Weights of a small transformer language model.
Training: a variant of Muon for these matrices, 356M tokens, 5430 steps.
Each number is 500 + 50 x the weight over the matrix's rms, rounded and kept within 0 to 999. Layers, rows and columns count from 0. Numbers have three digits each.

# layer 7 MLP down (transposed), 1280x320, rms 0.142, rows 113-156, columns 160-319
553547580413473552510562572509570426553454446471561513514457516558399517582507543531502603480449512543544516523414538483447464508484481513451465531613578440482360367555538459632480599498564447556476408508391476470450471498463510530491504483491551482495449548535520507557527477513518452445441503599377633559522534474569547493530471536483510451491505495474438439571537532394444486449389541426487480528490468485528405458476463555565416462457541503463474518451540495527480419516484531
459490547466450529470507467455469448527528528500510492443501438518555552548507490494543532615425448515484441406488536584453450554537560504488580516493455465469492505427558420445472435466393480521507491520510519509504426463591493509523556491490449484328502601488501498490490432433507470505559510371517523495541591523509574455551441478503517523502543537510578469548528527626558456527430541517540473486476425489489544470484479482496476569449510504494434504482510573513505516493463537
461503559501533474457514453522593459483507546452511482453518429515429464501431468458533596575398526499476565527515518544446527531563402516439375414556498477497540538504511466489465556487497534528598557474479514543453502447536528445509488486482436438407472505634467476617433433490528518468542580602499444507589471415456389462516461524621479578587530466555518483480520517527488522551463574448443451469520482510558508481496503549515522546477474479523465455478564421496423517469473518
548487491497439545495478497602577478520528477413459539493476481460495477497569482435534518496475476487495538497460490468520625512507534502445422475479507503481527483499494557484489549550553543525523555515475568516484537511466508536499548455548471460461449532559439530531432496536537598535461492422490556480508524525609450442506601596436492523496438519488572542583471523505513520430407490449491494458528507575497482499335507592491468532499543535522423544587454532493492418521503511
470531423554513510436584447486489508575471564496431506633474471458521465465545571443470549498628515519473524465519505449546468374412484510478638501549485434482474509484607526486584497591411431507475553508385572453502550531516506549456450535538553641481523400583648578542533466437548484580564469499489555381557374433459545403512573526435496541521605583517402499615520441509579422513511435489590559570572462527483562570463491507447389491522468489497444488536506598515438452498448392
544516513525524417497473473541535524503484490425483490497535475423464502570474585506478522443503542473498516485489519559497447465574522420454550560491574519487520464524534583483481519556489497301509486513460445541492505538491447560577487543512477502532518491501395471491483550477566481482393539395539517528470492508466482488526350465487499513466435500479576539519439463500470567462493463502456432520531465439498578545524500455551555528472510578491533581543413543555468509518564453
534520458446432513497496563576565505598543505452558518451472525548519513535472580549509493607478488490530657530566531492527430419587573517417518607469547476481514532462523537458469480403521544571565461502409504500478483540564387513407518478508593384582514537372459469489396529471449470472415607550526469492499473561453554434476515478522483456475460456526502513537475484485501526511416522454532514550539430480490468484466570469488526448468503470445559491462551605429448549524388528
526471497516492522549471394454516467459431567503521552470587507491543501456463509567488565403546496506529556418461522638564462465516525443460463467510474529529478352472489562520419580568486382541656487539446518549483462548527471676461398542493561561489508418487526457525556479505563425598509461495558442447514498422541551517523460476540552511536521499370588529449442438522501452508502490525570498515560477466525496484466442493567449450487555478419520495439612557535480526528473453
485445428532446484441463392543394505473388485481534476482551521565546479415372512463464457559509490427428522487495607521543558448439471452529531515442505545343532452499458535469364512481421495592575371500475535518557467556531474476513404518486464451551474457556520471494538664491463544510506436488526449538547619517507500602389493446527463435510496499515576444498543503508527459521462487514376526490318473552513523514464398487485402475506501517428539500552541549461526546487427420
576415597502460570384518500548541484535592625504480462422547517530442502523430579546444523391464528452505498502457424408500532492417503527488521454395428453440433448459501589600474538502490522576425461450471440451532484516502454495489542532462504500478484477495576509460445497438485450481459541541680460503464510498583464510470507511490437497519456421442464526488489553615537576515504497456452493443521555467434584571513483508515497534493463524390517491543598498566628433565495530
597423434473415455562559481419604459598530570498486498551593538437492502467420523659499546446490415446552494437522628554530531565509629565461331362458456412444533467466496460415496526450612482451452487472517486461566521456544502448637534528524552480517451416497479514565490589459513415481502498596439525542407531451617477476529537418518462517502489493597501556428520517464501450504404424420491494595559461413486367521399482577596555596479465458607658459404572492465383500492514480
496475479499469468554541538508483505527521465387408515506558533464482481548493585487457549515442572469589487519413551475443487445518364462533500519489522484489470462474454522533474465502568479443546568480563486513561570512534518552590537448529506494497456492469487543531505497481439586499504509433520487424599491487490520455447469543510608570453486477473438535486494433471497394464508548518488555529462490499499513587540469487584490520460542535519452533472529541461507556520427516
440538491539514493571456490588485501479491567538455568478468509512428556545445491522504476371525452528503397499539518553520483492634490572521498489475548471579536523527509482506440467517520481513502512499556526561513488494524494454481456501499548460443504461478436387408409468545591503483418520485510493499488474426472450543550566579509504447596516539550522488474557454465463476499545472486533454552444520538488474441477458558505514372440481535497496514399560562564453435524525567
547411550482546521528584557560513499526501564522562638538588496541580450432577454555523524496546493514523522410515545514477448523519462458418558617455435517431417518483506591501494485559548456417440527475550468491400622506510461487483463479560539547424472467568509452614472566539518590542548505467555560524530517535504458430524517516456525441484526507559574471548411423560443529439504568419524489488527432522489509508432487591506575390461572428503506467446469476520396506492533499
600504436522431464615565497462566461489525429468529513507492518431404445463485489416572488483533490475538560460505471582550500476469505523564504504561475509577548509421554505405568536499451534385595532556464492508530537474476486553497523452481611597488505461471487499490537493448561507525540482508414493356516375509536552424469548488559428511508534584455521476470447542539491498518536519517469509612504455494482498484516546516535486526565538487517446609531502503514452590441506466
534520553598462507480553506562504495548542494432495444515495479504486424539518401414519479545557470551475627571441461458450483511450553473643544614461509512496461529476445502511533515507454499388498483484449540552416504393468472531494557610475445389462456371609524486470540451458517538524521453465436475503519478522535583505502436548507572451555453599490482520510498442602459414551451465549495379437432580523514525502493538547547470514471538499605454547629429578425607568531496547
495526563482406474531531454537444540578553459440403478529489536545478471434471473494613489572518587559434390552584562490438444501538513571502593532542506521373396405456454494444492418600427489487480523561483552495495581485447464578551455414511548634456537543637517421434539491549591456506439410571487500529432510464615547550497471476625551528523464400394438494453529408508572550550545603477571534496594468415521433535484513433467484480553614559469446497555485558483427553550500434
452492465436396648550591454491403473410447538512458525483509510476434522420479511503483531525492530417481565515568425446586440481552460381534539584449558570584451534513550604468510487473456568519534528467423492544494539553489475523588510518439416542550512554556429430523452399491576584521539460455560398467434417509454512437532545467485661505550541439517477572565547477437566418573493548505430528422485559510567497497484379452529523483563557524419513442411415528487489552507496474
532497509452582523532471458485479574499473455539514490472638529518463555526541569543601497538501466548555559520476535667449491515439588493461545499458502560513575547459417384358488427527491506463500432575536460497484526533515564551482439400388466440512482451558478529474567466486528436441486525517479457481523528541531455469465485522414558477539494477494530518416572438512542493435430561588440419498513458398480582476517541462474483546514387432490569523489504483509498463494512426
433603456480470510461564446497373470443462439536512550454498476511486536473464551531465560473522473459426515434468417571547496445498535418550537452500509540449562531526540475471500545491531457376495472609642533459474459481464528508516505497535508560462494472545460478558545542574548568494417476434500499533638442483549427462452465548484600540485500435503521545449452579499540552475472559514446569572534468490502524495502515557505507399507488518548491455532525495501554540459440583
462559535542498469450494561577420446545495527478481467535476453553522472580552506518572508501547484463541504550566541480589496567513352572437493452540462578442512474495475498481494448454552438447540542456479534494500536389541566431500434517509438506540561436528484518346456545493535477472486509553492539503478515448558565522446498475515513432443432499527489619441534524452488490450585568514444434452500443500527474468506484538495453563482518497476511552552543544546443463446531395
488513500496488509582496499501487465522488587416611573387487482460490570410478572527451519500420520472510554470429504531504577440471324484542516409544583468473485550436518435453547394577558463508585412435460450519488592462428495504476548447434468635585500605396417441422529474476612388444342475473611504542565482424528530492479434493550531612626503364476543520488418510554470497490456503605420447566510571509570521525490533502499422455462465540560483473582459599593430498464531533
533604471391487383486479481525449491563479489426441484467512475530473491476503568441443500510478556443474488401464495550509582568515492521491404453440481443634535528459573482559490400520463513472517470454500475516558447562474487550534492455501555435448493514528490462478536464521523447453504475493472424478528544510551529478501560487472453439531545426559504484550510490495441526435469485678433546464435419403540505480424483634545455498524499500430569598478523529530487451418538555
482416477471541509501416501452466536552472550526499561465556572535444494538503422510504447544472392405525439426442539508503577513522534505470514503438526463458496547476591492501473579427449546601495521472543491454479456558519460548433553443490562461440474523556530523459484439408498452500567550502499513487508483433377464488479501521515568533535594476450513559509493457495472513469473521532552492467595597475478458502388495555577569495505503531476555458478569599455460464489495398
561561524474573504502452529477508566545544454493500388556550421503499452491523511598534525502427497491528481493496500490482488492446477493570493486497469460507536496514465561497462528509425573502510484508479567457486551547546606431582487501500582644486535445491532496528549460509491541481564561542539512470490470482454506444506552493482515477484526626493464470514524472532435443567520513487515424555407464446459555513506577500428443417444483547398559484522514625476393499454524607
497552505542441488532561439465577513575480426491523530529507613505580473537538522624467509430560443438529545456474491463498502500556462455433485508479466560518584472450574453436466525513466377354450487524426506561470527538516484497446559509463465460498504460566609444441484406560558487490601489501460486547524472444526495474494503526559475503513563463432531428532498602491448490473611547547556572486529483586440534433503474466544604427549458578459478525472495516460450510430390576
511497494522419507483565480497495512460431520513467533624532456585444563527435432429542500531522601506527469569497530574463508562415516501460456505452507572510450520566450572509568592599476420349579529573563488483480467507560495545528441517514472422487486499445519567592499517538447508582523451496462496574508511462528469443476422522524593479516425461492609441528463454528546471471471461471507461588572479541553453574473515595527489513547596525546469450514524494544494532435451467
513436516560516549574540459470587431469441554477470492432421450498518479406470458482466466521489494465495479501547471558420495491476437544537508457551462457421569489628501419558429476487461511440598434503543595418466526497456536593532509484415505474488472484413486548438494471530547565535487586529488500545381468483437590510534526494572454557391555564530484558479558488486533625478461510445514584547494557538402476504535553590548542571510605576661485452585455575325549501415463522
522416488483513590490468417484454534452544506427434577452492486521544536505510423506411459467462441477487478519401427497493504567375486538485556530659376487432470447588508467416517488491510447476506512517444456591512493481545524611368489495430545501594552400485372449539523513434548413607519502473633543595428528538562430500485479530516489509399513542354510496489446524434557552522439580469576478461587444396536455534481514453466385483512519516483564478441497578584487538577488497
466493566536587498431541464457517504479464560500555453462499538485496469457526499554472470540507467501595476469486395489530520505536380545562502499485487498497487572547520462425530476520465464449528505543428482525522508552441497558564493516536531543499519547485406468463488520525486456454402465468452552494595490529412494514531521478459527486435416435535410499449535522438517493493545565452493429487448602561470548501493553552576508547510514496436565545529445477575534591475536500
434488515574520484494370377550474541473579443523491495531451436567393479464487468521517519585508482529490559488464494437419537461531463498599366538489522553559551434484523542545516534512535490459480562501486522437421524535366500464554434421433549528541500514584570385534499428484496472506540498523545416544449517491524527467558495483590522476422383408584395502455441502482493513440391495536586516511469456479472536389448470561523568527591462623448522616506436394432526523428475456
400554457446518472433546495482469539456539504559576515426530489485515547492402462508458507489539586572425473502526535418564522518557532435504521522420516526444510524466579452475513475432383502416565507504456522506451494461497513444591482498449487540495549526510540511533436623503504519455536546469593472540448479502531641561459519550426466533533501500464539433526498501468441487559507524455471510537419438486483600645488527502454585425492408423547501410529473510508543533503513508
377461450465419567538465467511551514434460524455518481614444482518453467480485502438414454474526518460553578547580501478480451533470506418525448501529528462544441429551513511467453473514590555463516475538536491533455482487467480515454567572438502514493486524548523519626505546448581504535563517564615464477707562489555499488569490458520511510498469487433451474594453580615527541500491506526466424478550537528566517540530435508444461418487557522487569526539451541500513537492513425
420488522610547440394513519565477430410380470530515486538521468514493540571404503564460494533442551487492506518552407460535510524424565558545443501482499466536492501568489487437484489477550467488462464466441571440473517463527504592508433452487416509500572573549529553553475539479453571538404555565539558545445508497523489513595507494475530453541462491359567492538461539447581447531475497574485509452523474564585430495476531438522604582483417463596545516494400561523599419539542491
461454505468581530494502454427452503595489468514476555446520463414486597486445531497487511508493432494552553469501471568516508521416545593516474505466507515402501490539503475512433592377488522512525550494477566521481537422486401486503430550515502503489497511440503505569538562467414532413487504525476487537528518485551566575518494565449478520512467444487548536516473461546527512553511546429486466474448458583417507461490519442547477397508492490519455544459470548450488493499538498
513508530513478527420546403537610604405523466474438544532572491532482518515469447446479500500513482581455594500431463549451470510534514550531539402530617446513546560442545513525535428435522574466618531520537608486415425486540522446500456566526499479543458453472476470566479550545503546500458546544502542435491481417482507519516495554458535506573527495623499469506462495583596507469505578442534480566439532552518523415450429488454503465492583475480482470487485433437515464519417518
609519480477523553505483375395510529423489525410506517444496498461414449498536505523536455453621444498464414500582528511440515510453507469528557528591436520464583549466505508474540530532501507522591490467491444562470494446527466460511485492491528450468540487527467481485493459477457469462565510468459477479474582493552527463539542448534492544429540523528480425441537549532458495515565555490609487568565545509557519508579495460366471464432482494525532492465493478537496427442534476
489658422508478471629394488461469507445532457524527582449412405465432562407463527432506442471500547520484458584520560434554508542497425474561477521479573523423531515476607510569648521429492453522442475468501494502502530467523506470502497506474521466422456443534585442514453496488525486573489467545482513619521535589478504543589547476458525520399456485480437446466457439448438462502438546496564535509457504530483519491484563548478472471553462426515481608465479492611558474476452523
470417576504493574448515506465465443558429392506486410565488475468517481407609462542515495538612513542452525588568494537503543514503499511475598561495463518413496579504486518558444538523426576365458500572553535495554561574485448542390440520384488449474583537451506409480486540447523515427460506478475447461524546452527504471500444475483490564437482448595483487525580513435439577566412496410499499465410494518568475561501609536578553624581513397552565508559477564409465548488527473
584444621520522416548485480460486460481591620513461561514587571479351495495508566594509550433474593507549420492511519544485474526578409437539521536540470497531479559520425503524460536516433502509490429534525509468494516578527505427476477479469586392537387493536528506498437477491520551556409550611481563506531470511473413416399468418467522477534461426414493478457498473454541533600504529461446524601488551615525528424361501564495528351557556582445531558491527637500462489565564568
545474522536520420471541528559522532502518406549567672449541528456404406363474499499516499535549480447562603512578506609464546511499440568490429435600486471635549469550577648484599551531462560357584551411523438546491504455491544462613418441423419464506506409488525518479509467522537612539464515510455554553514540604467454543428568448512531570448445507471452435507400521530524436559523485490508579574452422461341507509463547427535464425567547421473539458507472550527566452440542514
501494546451479454513482495571490509507466534527571513550439501518413487549474500386516482524496491540436510545521531571572506392477472463482502516524563504524478546484482550529433502439539541616529470454551544459549534517451465532430537509470543463627539543429428540415517452529486499498488535520540451474458497478425558449500515576526474520462453606530517541458523531513553466485543460521493464443389481426411496534488488508461580514470484501490495439489490499491472497533498473
394504403471375486520556437485495474479450506474520556451495520595586502624541437527579584540575480517547506573457570431539476513438526605598511532461491486490546490501498406418477520531527528611574489549569385584435550502495435481431502579555361491420499495434467537502515544541513639487486599515551548460513526480487460460610507513489493473601492487612434538548428517491562405479509461457475568513569494559442544435574463561454473453472430537502492465384487473474560444581564510
511527463523463587475477413462472444503484530484467481499498506428494416510533491468479474518594467533447439395535469517527441488489471489399516482460511532418514419492449503538541526487501479388413447501477423508516481550469505510454530481494478499630482510446487448429514555494495537547515542484479477516533485562496396441525503487509501602552633521615451479447528561498497475505528535535520556515478442473519470521584515461487546392510516423567437463438489447465539531543482511
# layer 7 MLP up, 1280x320, rms 0.14, rows 114-157, columns 160-319
533520427485492576427541486495447426535486581473425515462565560555458503442411492479519481515521469501450485475523492485502516581545467349524447565509428458540562496503472442566420476529550503533477504514533566460468528502493504449511472558518495607475480577459423483528508488500453455517517476548510504477479482629469483455542568468478568497460541467408449478490520494431495432452483491509523488602627517479556490571515498426492528402494529522472525532442449515471535545453483486
557580460520520536438452504520462487538513508558488495583529570547507525568424429504515589562466534413485524469484445434455491544541428462496495508513540539459524469472524443496527531516444426476477546480515579535468505524522573466565496486400514430453467543543518453479475510539627542422523446502471534530519540499421454361395525560520408532510514471439486509488449481530498390498603538323543514514530403489472549546503526408482420535490465465556591497528449548610508588548445581
463548539575491506429481443400518481471550562455575458541531443508557489554457496484460445502459471486494501338457450496512466496449475547427528558481650492489507447461471473497426426556541439453506553482469431514510502482454537561519533514490539549552492558552500524469559483520585547507369459457417469511497517436458531496495513559502508456471492496453500608440449526560483525472523498536457467423484513557524473469596527514475472479577553504502390489504529504505486486535473463
507566445441598500564473536471403483560595520521599546614390569478530533562488627525511499651520389520530512491445536406546528444470508537475436367544539502529530468530530552444555481564557420594539506506476509498438551505473406525471468628546504577461494473507572431506524490407443504541506464546438508619556370477536544417578483374518513539491580541486424539475313477594587480461460443512458506497506452526453480529409486506611525482434429465512553519466543508588398360534522516
596477451414519477469454525499439530525474530532604482516474530510429445497469509526508402519476542386460525546566450454491450475561497494458393466489594525405509551571504531456494511433484520372524472500566507457448522554507487473463470532541534407552473514510535535565479561466474554496505542529438440445534455540504509541480497561526517486415555520450490475475387427558595480479504523509498610571478490506488500547463472472542411469595503472538479485498490500471629484466508471
497551497442524466462492483370519457573420556523560503394475524363582469463584534577499526478453536487534553546415499459477466417397616519570419428594453484436559541447498533545498484526490557492530480530537595441448505482433491479477454556474574500519539442416506444528545548539547517550563496394502467549489566522514519488516534444513509485548490556524412509397399539506576505561547496492446552451427616497508507535486409494585521418457495520570542510415504518515485593442499540
564580533491542523498437494529473513446446603503472505497611507467531456464476578494450620568554498459573500502478432488483569462559430495510456497466433525599452418476537537594410521498540485516599566483482443535507537556578580553520452552486534454574544393426484592552499425569480408441486439486484420385509552478581416500546422538566544479544479559518530469421539453582491549514573476533500365584638428477514479410440587540501450472517465553482508517485557499481520535483490478
502510452509525479529416532457550450441409494481473586486473521484498460490450526531501485500482495499498544495546482527425536514481558489502486486490533586512432542571537433574588482383555477491546485496461458574571493466481467507491491535476407505597511490376534472430482520463538469360458526522534522523475561463524505560515544500532491505465586556462411518447531491602459525458573563520488533523526450481469550478446495420509467525501484501377524535528395462456432551528616561
410565513464585582422448601519541574511579451464569510564496490521549425561507438457339471472617508478474582447446450480564578491559474485466480438469495513591516404485487444511543485494465573562534490458435522510510552518520427526531594533483523488535620494549565567443455487529532593548539539464476569460510490441521530527448416548570518540470509500457567538466535491622491476491560539414458562400493525407510583583508572492394397420515546497503393519535550419475452399509506449
439531521387517398498560481476485508535524536545445596503409534528528510521498480560461440415592505356563554525540548355480560537445495554489563588487532497466533512487455464463502526561479503617386503579484417478407547422347574453516590441556496477524518565471491554452531533445529560512510486573475551475574573535512454459431593505473453515506573511592464500565528398465525507470550431494456501498350478552483544456518394476491459521483472540441573449432601486532526531570509559
457561487487501480483489510487483534557540546445565507476575513425589475522414567530506489528534512515441528561457497508372542474465420445471496480487482458538493480451523544447480512508502445432541552562491472512472457453556570541571484562410472449456460506462502493456469506509460540462595457492548473459550488562437411522401518513520492525532513563443562488608555494442532476494516477516515515554501412489481519511540500571564451505439424470465472533475517520580419562519414500
567534441525472546509441469403545525510546488511499516533547454616455457503451466504486567550467434624514495471413402501401569494552574559505441525522532462586554646526511435561505468482540431470453493402606514464448475441447471440558512457583531502473575501429453573523583513471557548508549538562471524546486514455470437603487501508419538513497533486575427517441599522522525498535480500485482549522462448498556514511519507485415504546432556418497450474461486498507393506510509491
480523443555581455506471485544501539446530515502497563448493510592446537551423437517397480442509470548580469469599581418613439525437513419525509519440502430432452524491557607593468490538502529449481605492588524510448593520425484484427489569453467463455479481579465467521513423446508499476533534513538517421497504450503545439469538477442532480507512583512490443495548550515551496455475442481460466379512506479580507572431568592433514504471558447492562416457554470467499552537448492
482511539453557525472482556543489451536567484526532568399421506564505401456571524521541521441530493518554477504506454414458524506369534522469486504438481559447495447567490478566521552467521531446457513425438558526475479468505469545444563529498469488508524521491444521428442551491483474428502527526516512566535562524537489436486500526510506515541457485434484467498508453484565520548498531449512524504496459528591547466550448558532538504528514575533559411528460510588576386532488486
516514475474489537499547494518547405553542479570592522546479580439546567558530490556437495553536507477507552413502464540517473599530513541496571467382507512506538524507440419537431493523481458469573541544507538505565550476455567505567556472537530502487454504459471496487460481524488461639567499530567432584448481547524493551598514478462555599535465537505521445474431484499497577521514503517464491473456528386466491547504431515461496561446528559427547552472552580564549509502532515
486528415484559485566507510490557520517417469466422490533476543538477506481447540519441525620472513535507476539407504413436495477412542571500375459599498393402475443482511483471527489467463571553544614545536506535491425425479525439460426546496489542487539479515593511511523477438549525451507527565508498389370537440568452525501513548516549450534563566514508444476450594549417414484585568489498457426504440530452558579437461422532447437460502516526456501508533553528492520474457527
516425450488375456505478511513500412573510557481395506502405577544543544452512503470480508451545401543488514595583429504440519388500434533524498434470475500469528414450442497478514549416565513533505514410457487489460418514470442345513539552542527458481504537497395498520551535495505530480517492538557439534590463454480466542581438636489508395521610566577512586524467553484587477556442423485502560513450479447493508495437522499536444463464458527511495503457558580456516555455462588
492416506422480521462540526487462476512465544504500501503558579571634560464592480512572630459444378592504428414457403508528513537610575569552467385509555461567527476471474475473444548496536470551495435477646467498463559534465516487496523409462609509482509500471531553581562461582460583440515443450365521446431457526499417579572481493426476466566544468487513518506426475576515430435439410581463565507507528455457505493524537507538477496553437553500578542495502425467512514510491459
553467503476477554562520507478512471468505496538409506560464581464456483511488501518435542492563527491467490566524460446434526471458541570436581547476501509569555491527538475485476483463485471476457577513491471549504492548471540420504556532507545473524534533470539503488521408489437537483459527483496476448553540511519471568440483523567583618455410475430547468552531552483543458485481574475499487514506522553482559519466475517497563499477561468485531454475590442517504497571476494
511440494518544449492537543504507394476562543523490528472499566543602510514534559556504536552404426560491539481545516471520505493517489540483538471466486485496507549525493498524489524465514454548544479608533483460546576426472594404526481484458479498500416531488507542484501592480553486526539554610435509477474454573510517498502566494484440493484465479441575543541549464467509485467405421417483531448530442562418487531475536445470525532468533461456567538496511543627559508440518410
522454480478510456442437496379496550357528513497482554448486471482552574462465501464589414523559387489534564478460475466390546435502518427536521487521462528464446483545539535578480553512548583570500390471356556507478545459492475488492602538466462507444555582499511567439584469494541493535435450577575576573554437525384565534562535448553491513543386393468472506437428492541577508482470527515516443444450561398498562501527556469443468463509383449623453537418446583528471462659409593
536547571495422418375494544503426480517525466500497544503500585452463556568563508450487499504585497480501545459494520584467581464473424527502558429475545438436469448506486551493460444527523456483518505518507516461460558499552457537344505481508446532504560490516480583555539577588508515486493479456575497529570560492430478511447536619499512522473495431374593542556480527486568446503585469533443514475582538445548403504504471555550500500487475551483469506484390563476453443499470447
448558466497492478504486472432522429420524551503469460529562379541471474473581568513403545477440450477509539532448491451585496460504508503465500496490580614467614475423554544570539508433460547495398520523442441551442494479458516509488518501515494412481533461592491537451483531470500455492473416544479477521611516518432471446453471506557579527591503517479534507524466486521484612509523489547532480497465562412524496520433475455522535500559615539569526527348561538472409475481460433
466592479524442469511485521493502485585430476423530522449473477439477435474488495553558451426478538507535548513444456510541611489416478542545522487584553519480435472534515583539381486523542526476473548389505516392534555454472507523500527498454448504472436495382495522566465569499591521498535371496474472501500535546549581416603468538554554534539535512513517436521491519528455465524496464450493507500505620529544524552475533454494511458536569481545449470408394539488467495496457523
556539501442522536613461523408488481584500472527500464401537629568563384440531484456477487525451513434434591471546513554536511477497550435458477524421514504357591575468518527485409491557568461514516427408540605498583530434507490410455528507504450473476527567467472434541597530488517439507561426583506516417541470483515434434505454437490527508580526506507381544470416504467426452475524501606443454471470534476482500567523407429451510416564514533509554564491531555434451516480478553
507447493555548529441454528488549548498532493519448523527510456572566607450525521507480447441471436511595455498565420510471480498567533567433514532402500459454532536504428465539437518454460442452478570368533512588540456533422514497410484500515558416534457482470481567512577614441456555569488494455569464401510396464435578559506517522530515531463547469351480487468458388540421476518597458549503478594543563493558517561484398481577504515482513574470443476508532457499545447563537378
509593582399516503569560499397385447496518521471479595587491510425505540474563542496550491491545403461476489486515482572470407510567439438549572531536458440474482605505567505532385515460490469570568568478516465526531433434386447524551536445599455554484442483414501512502444520470563456513451493582571510426530555531437466517554532599475505523575560613483556532379573555488560481514523499583559609498465535433638447620552431581496498516417514506522503426484437528457523449509503479
589521477417467473445526535536461437488496575506527445469550569461556481449466552511423590542603530472510452485535530553610467446521622497494398482467390447514447410555540523597434471486567463571512607508422492536531503521559571530496462528470470540510513391512462567500498472496477433478469528474418523432527441503551420471542468508483567440491517474489446545467491464512455530545625423478539460521609466513565457439487484432384592484469425513533547479434596600543514512471555522
503420579519481490577522518525409509422409590452524531489464521406546504394515507432532590571511452485555520475449463500446497408563516512539585575539503477546529471485490522543556504579520487525531399496512480475479563391502501535487505512555518571494496484500408555532461447415474530566503490523477572524511472477392447437510589544506502553498541568503506517481477426513466479508532514467513436447400535520543498555434528456428423445604461493380531493535481578438458469511502423
441485532585478574518488553454502422524542554536541500575425590454536595508563562530537514487531475534492580505511491480458529493474429513443431470554495511492486493526573506504562537472560533511487494561459583498480597511489521625472521458407499492633458453475510535440468466550440527492480474449470578456544506464387612491499522493446484493529550513494553618539472421531603534468539461475457475506464489556481591498527517563636425506524430511466439527471406463525529532536540396
453456478438634524496476405390484529475477494490497497481543538432442447512515435487427494560619446447515433608466520520497601430465584492560410447572494457473490392566458458466452505538516512479518430555508587542466577561469406517473448529545474484578524510582514447445499554463525533514495505496520450532560476486498509545510426457455474502537466458536537539401451484532545444482510379489505546488479482470547435495565568512453483510492435504446527511500473506496568490582479467
501607524465582535510490514510497452435514538444537496505465547509489442485475418459426499489487513466534465523461477521523398510418553508455409514519530569503474485548459439606511496580549494451460474503530430505516405564588517431501432379497533497528420501511485541512554517486555545545615437587478508504597486416446526579418454468475526514442507524466509524440516440531575517522508457510450397654419566437531490538526567516452463502495519460443517550539501513505506543526534463
449461478510518461509494481447399479448377430472546530445523543406509514462418392401529470527517587458572476486505488456567397532432557445526474437442524529417548514475478535542516540519531546466406461584509538465525531495534518473548594544428412544460519523488525474541489574457498457498469470550483468410597536491475527547544521482635519473492463529445511483482553485500534462446396637518531386486510471487492415572461542481500518447536435457539475552393523480536515503514429462
415502562516539454444489525456546429454580439439526532538503528471443564507508463458558426431549486496484474478403475522536473451546480508436396460555499455534503536449549466506431588465434456460505475593424488531483576497451532465565520438431515530503567497432510474444533493573537570484463568514483492512452539497508453501636479490547528485470463566489537482513504581532511546596532487386476483521520463463549521498477451542626461511476502428455512574471529467541469500500528472
462457501463448448522517472518416502469527393530471537556407427593471396500442516477560499397538557487474493454537435476443557423389548413491525534526510587460475535433569532467405524500480516514462495541493486468494517519458626414574444492463540462471491515549482476562519586525538538490483529445512531496545427542410543351490529474468536520497490434533496514544488641523529493603443520552428487550531525549583569587539452486501533507453472469453473410487464469569493470530527483
391513522479476474479557462458507465554432506611526531475525571458417491538447582402519474563490450514557509479531475494540541466408529516549557512417484498500567387561446523507543532525435538525544544422411493505596475473500496552489504467428523469403564530441457488541512549452494493526515467538577532511534521442511499548487470496461507457553427576428580527481461442425508569519394470505460577522442426461499435499578491497472610510504470539545534473502490530474479529567498505
525461559551490511477579543468539515595493515427368468398482525513630434348457575521467516481498491419650461481541519519495529476545537450470524509595544494548530428485469509413492484440529476550503473431410445502514486552477515528460545498580552501511465512529371535387548452486518572478580411605486491550464475543564550407530488449542413460477449456484561512462387567530528414493564467443526557518503491491451389471493506481532615468515511536530497475475480572471462553511474518
575488549468567593540505455484437498545481480515537528450521558460498464435503482509492513561580481489476505594536405605566438564518589468422516474546489433518473546461571497531431444506436534538517490457490551470526343479524394606609512501469567479553525566450507592422491495468476536532472544503492487388541555623463486452483503503473496440508525492536603569473575533561480519469463481527571619466487492409536528576603437453526529626530542348441542590421465446576471469544499613
582542563460455491488492459539488535453450500483498499505495582479447561447413479471575377598486482515450530512585461540502471514540470374514569531546477444490552432560515354550547549531443481535467462433623466528545492464511504456473579466437457531392447517523509512582436431564513498526471488481585472571398545506416489458435522459488530457433601471439572453530551581470626440557508408504515385545488418475502501486505473500572462477387459559452452399521547509502529538520526442
465460474447442438565424452424547545475500495458537562448467535445437484439563519522490534526493495551468463490535456397470583529542312559462489477551505471475496420621601594514581510524440410510550488426471552529566523567504474547549549568518451513508546405537511568508472555573496555430468459523555482438526515536479445534492463516446504616441545498508487510447512462466576513509534505510542438503487458506514505505505568424519420478543566527530526606570488499493605534438485456
514527540457528506515543490461500443458604489431474545528420483502474507416566461543539514513499550526502496474416520451487541568522469428524453574495554507534458507548489572534456467540481467524529487504461541456518495501524447522550458471506466541561484502491532519536435544472493532537489418480457554534404510504416445527515500573520485517521530448509539494479504446488451495503507561462545490513473494458585563517492469481511465428531489487446400459497393468400463519445529525
420318501555562457506468524419498424496465411521490430538430557556551477480498479477428525523552468439504520541536476439442467497532504471495505455531443403537457374491523612497558532567390569512510575521449492522437559525596548471489470529583438464522447448513464480529544440489506611573488460491537554529535545590508484447505599562544483480588490459369495472493518487530477396392551632495550539498478440446445467505549501485597455447431529517497498491514485611486433522489585465
478546476564417424535482579470487527616570462524533535425455569556459557520556489427561493482529457537473493578455458515498486534477499524381513575479511525492491552528497535537495470489485482519614523461496521437527460515477526499507478498492499438425566565449514533508422452422470518541480502553511561556527516424466555484499502475466513474479475440503464543561496383466524550488454417458494592474547352438486464533550464532476399496415493522539502424414543474519548474521455505
448408486489471488453586611448525519625543485523475549460447318481531500495468505529418546529527524557515520495504558567569466410563483504625475429385463453503464510528547443547530499491490547515404543491472567486552514474481548532469603603454441520482500500465557507552562469563434509551470593415562463490555524495607453464479381632516494527562548500484480475434520434435442493454559524493549466440536465554513441490526500483555521445518557513539444485464481443485435499478516529